{
  "num_hidden_layers": 9,
  "hidden_act": "gelu",
  "positions": "learned+rope",
  "rope_fraction": 1.0,
  "bias": "none",
  "tie_word_embeddings": true,
  "init": "normal",
  "init_std_o": 0.00559,
  "optimizer": "soap_variant",
  "warmup_steps": 200
}
Each number is 500 + 25 x the weight over its row's rms, rounded and kept within 0 to 999. Layers, rows and columns count from 0. Numbers have three digits each. The size before them is the row's rms in percent of the matrix's.

# down: layer 6 MLP down (transposed), 256x96, rms 0.123, rows 122-147, columns 48-95
# up: layer 6 MLP up, 256x96, rms 0.117, rows 123-148, columns 48-95
down122 106:499522465548520494533506518497483463504508475481523514456514502474531499487485485516478536477499483437499469509524512483525525523487491507504552
up123 102:498515449513496497493486511491495497527510499480489484526475518505509510533526504485498498526517520521449484479500486518528527475492531526507552
down123 115:511492549476511513490489463521500485488448497522519534435525484501503497566541515519524492504493508478502508529532519497432502500507508496509506
up124 110:529493534466550485469510519501513469503497448492471515438495463496515464525470526533515528470525494467472521512470486499498505501529500511515475
down124 111:529491516489495490554507511477497523452441518505481509479483535497528502488538502483499472483500475500511480519479530463508529430522477557457513
up125 106:497461518491523462526509468460508505510534516500493469482545517487487466523491545554510475514544519511484467522534534472500502519519519482482488
down125 109:503487501500518527455531510514508501543477520522476487512467490481467511536500474459492487486463512507515539482448449500484481447469493476485527
up126 105:494506509502509516491506515513482520474517465551519470491478501476485480502528485470537474535535535496533507495501487472491545513489549465551477
down126 096:499491466517513494501510516490500506480506487472496521522503483455511501447474484474488532479502439497501513518499485499500530442490451487467495
up127 102:505486524456526553501499449472521465492529511522509484463511488512483489491462539524515507483465502483473489520495511511512498514466515497510494
down127 116:507484533510526439515522537527498472490517506487476498504501481513498504519492504538543474417470498523467513472458531502523469471433498493509488
up128 108:511502493521499533468535437520476531491475549493520450492456541511528520498541546492531496510576528459510496495478514515459536521514531498500508
down128 096:554495476502503483539418475508501494533543464512485506488473530505509517497524568489489511509489520517529473513497492523550517490494476539503451
up129 091:482514492460493509500497485521469477500508517484495474495446524524476507500524465466449541486469531493539491506504506543505515492499478497475488
down129 103:499522515489468499545501510516501514482490546470469498536522487515492497476504461508533452490474494510458493485523490500525521576509501498472534
up130 101:465486490483530558482492510472480493515520508489511479506522494493505502469501497482510478513497494478483436471494505493491517519555503479512520
down130 106:495485519508468466522521464526470479520454465485502521485498500512509532503508572518498527495504474503513513459529488489483468504491449435526491
up131 097:435495563478484555490502472492451523468473479519543522494471512513485498472472468491471490504471547540506476467492530504525509488505535548526494
down131 088:489470511529513492530530481485494511478546477497539514497499452514498476481481492515574543495476459478465479507472509534499526465463514475482512
up132 108:486473498500506543536510474498515523510479457504451471542520494510516491497505461496468512497482521467508526484483483487522545492452528485532509
down132 107:554501502510492486508466495493480518476521539468507522471509524563473508512488457477501510507509507502506483527520486471498458558473512506489516
up133 091:530471505466461545510505521485488474498536479513569470495545461487503505521471480491513510529507531537490487506495537505465542480522505533497490
down133 099:512475482516507497446493471520442511489527521482495493510499497503513499483500515469492474479492510489493433502477517526463478504493468507506507
up134 100:463498461491495519499514505527476500553483550531551476489513527500467511491510503495527464492500514491512524484519552465490492516518500471505511
down134 098:528489512456456492465445493517487527507446514484475499468440473524478511492517524476521549494512437504529508528519521527489481539517463481512514
up135 105:493517455490487547465506525505496481446515498535503526484496535512513527520448552508526530527482485510485522476539498513469510511464507490478518
down135 107:480548517508523569480493487493479503502521503482503476469512522490480494488539474487514498538533501453505485478507510559499525505483469458497481
up136 100:479498525466522505499529513468498550477518512539501542511507500493493461526484494544481460498526456495563524500475492493475509489451512489523470
down136 095:505505486525511480506504522516493495482517473482503507487505526489501493491519487492493562508487551500514481468486497516459528496524544458519486
up137 096:521481464476518509521470501510507497447498487467478476477487502512563454491522539464529539507471492529484516522510513520535476516508496496483514
down137 086:508550482483473477488527503500508458494504515553514491529507496512493475514536511506514487495540501491550489514487507458552452483507503513526473
up138 084:478486509500550498510525474531493452515550520524542504472503478506507459520529503488479518492514492492523533506490515482521511514507509492458498
down138 088:527478533501476497490472502501475533496520504532473514509507513494530476503511506495502465496531532507533472512488508483479479501440504484472484
up139 101:463528495473506499507533500488503499523464525507539514496474537475523522496500499527485491482500446533468512480468514473481441515512504491532491
down139 105:507450522527501488495523512497462499526464520474486538499457530480493505466511471513481503447488499523495485504470516502465474483561582477474518
up140 098:519483521483482545485517503510500510465534536476529516501497490493480485471511479493534538483513492501486495529500471520476551496536510532480527
down140 098:507503474457488473513491491492472508501518472509511493448507520486494506482534525444525479504489473510475503502514531492506515519494472542519475
up141 107:531523487495520502542482461514532525497533509511523463509503489499508477529518498526533508515421507518466489459479531534494469499473536571454506
down141 106:507485491516493531484496472473488507507491478511495536524502491528493536500517511494502500553488483484491483449468518535427510512494444443524553
up142 102:497491532491477511455508483499475478514502527473440500463525489501469492561515473508504506465488526507476498508487510490467455499485516493499518
down142 104:525528497457507482468503519489476471493496502511537499545501465494525530482544515526471511467510531477538510497558468471479527512535511505485497
up143 100:510483546495529479447463488452507498504483486503486514524508497497459523540488466465510474476481495518521535524474506486476503493540480534499523
down143 103:508532510508485499512471510577498495482503489485473488481507534505492544455545456502537545494475491513476441536492480478520493503475499496491496
up144 092:490452509463490513472486475499491488530458505501481496491547490523489514483468461556480483513532503541458476544540476521511488516502497492493520
down144 092:502489517458507478500488487463508495494530487502570538500524484490490482518506549507490486530495540500484461494517485482508516530530464500546524
up145 104:552560495467498515511488531536516472533492469519517474497486504438463485440498475534501456526488469539520471540479477476482522482512504492505501
down145 100:473487509510483464460489491498512507502464574489497496492486497499479543520492561509485515458534507456512524488488461512447471462527494528488493
up146 094:529511466516487479485515443527489473492527534501491503542492459527518521512530449500468503482508484510496523519525494457510468524474483555492524
down146 093:526490489452550541532495540439479523518484492481513509521502541490520504557525491493513508520546494474507488473483500546472561518492502510479443
up147 106:476505498521533493462525448518480508498483503521511492457502516516482529509510504505492491508516543495541497476493496554493560447506525491524458
down147 092:507479498467514494489466476494481466496555469494496466522530461482497483485538559495485512508475479491455478514541481485523487542521502521494513
up148 100:542507488486476497540445517518550496537541491489562509500501506473515487528466491491497497440519472487455470542519505497503491501509554520516511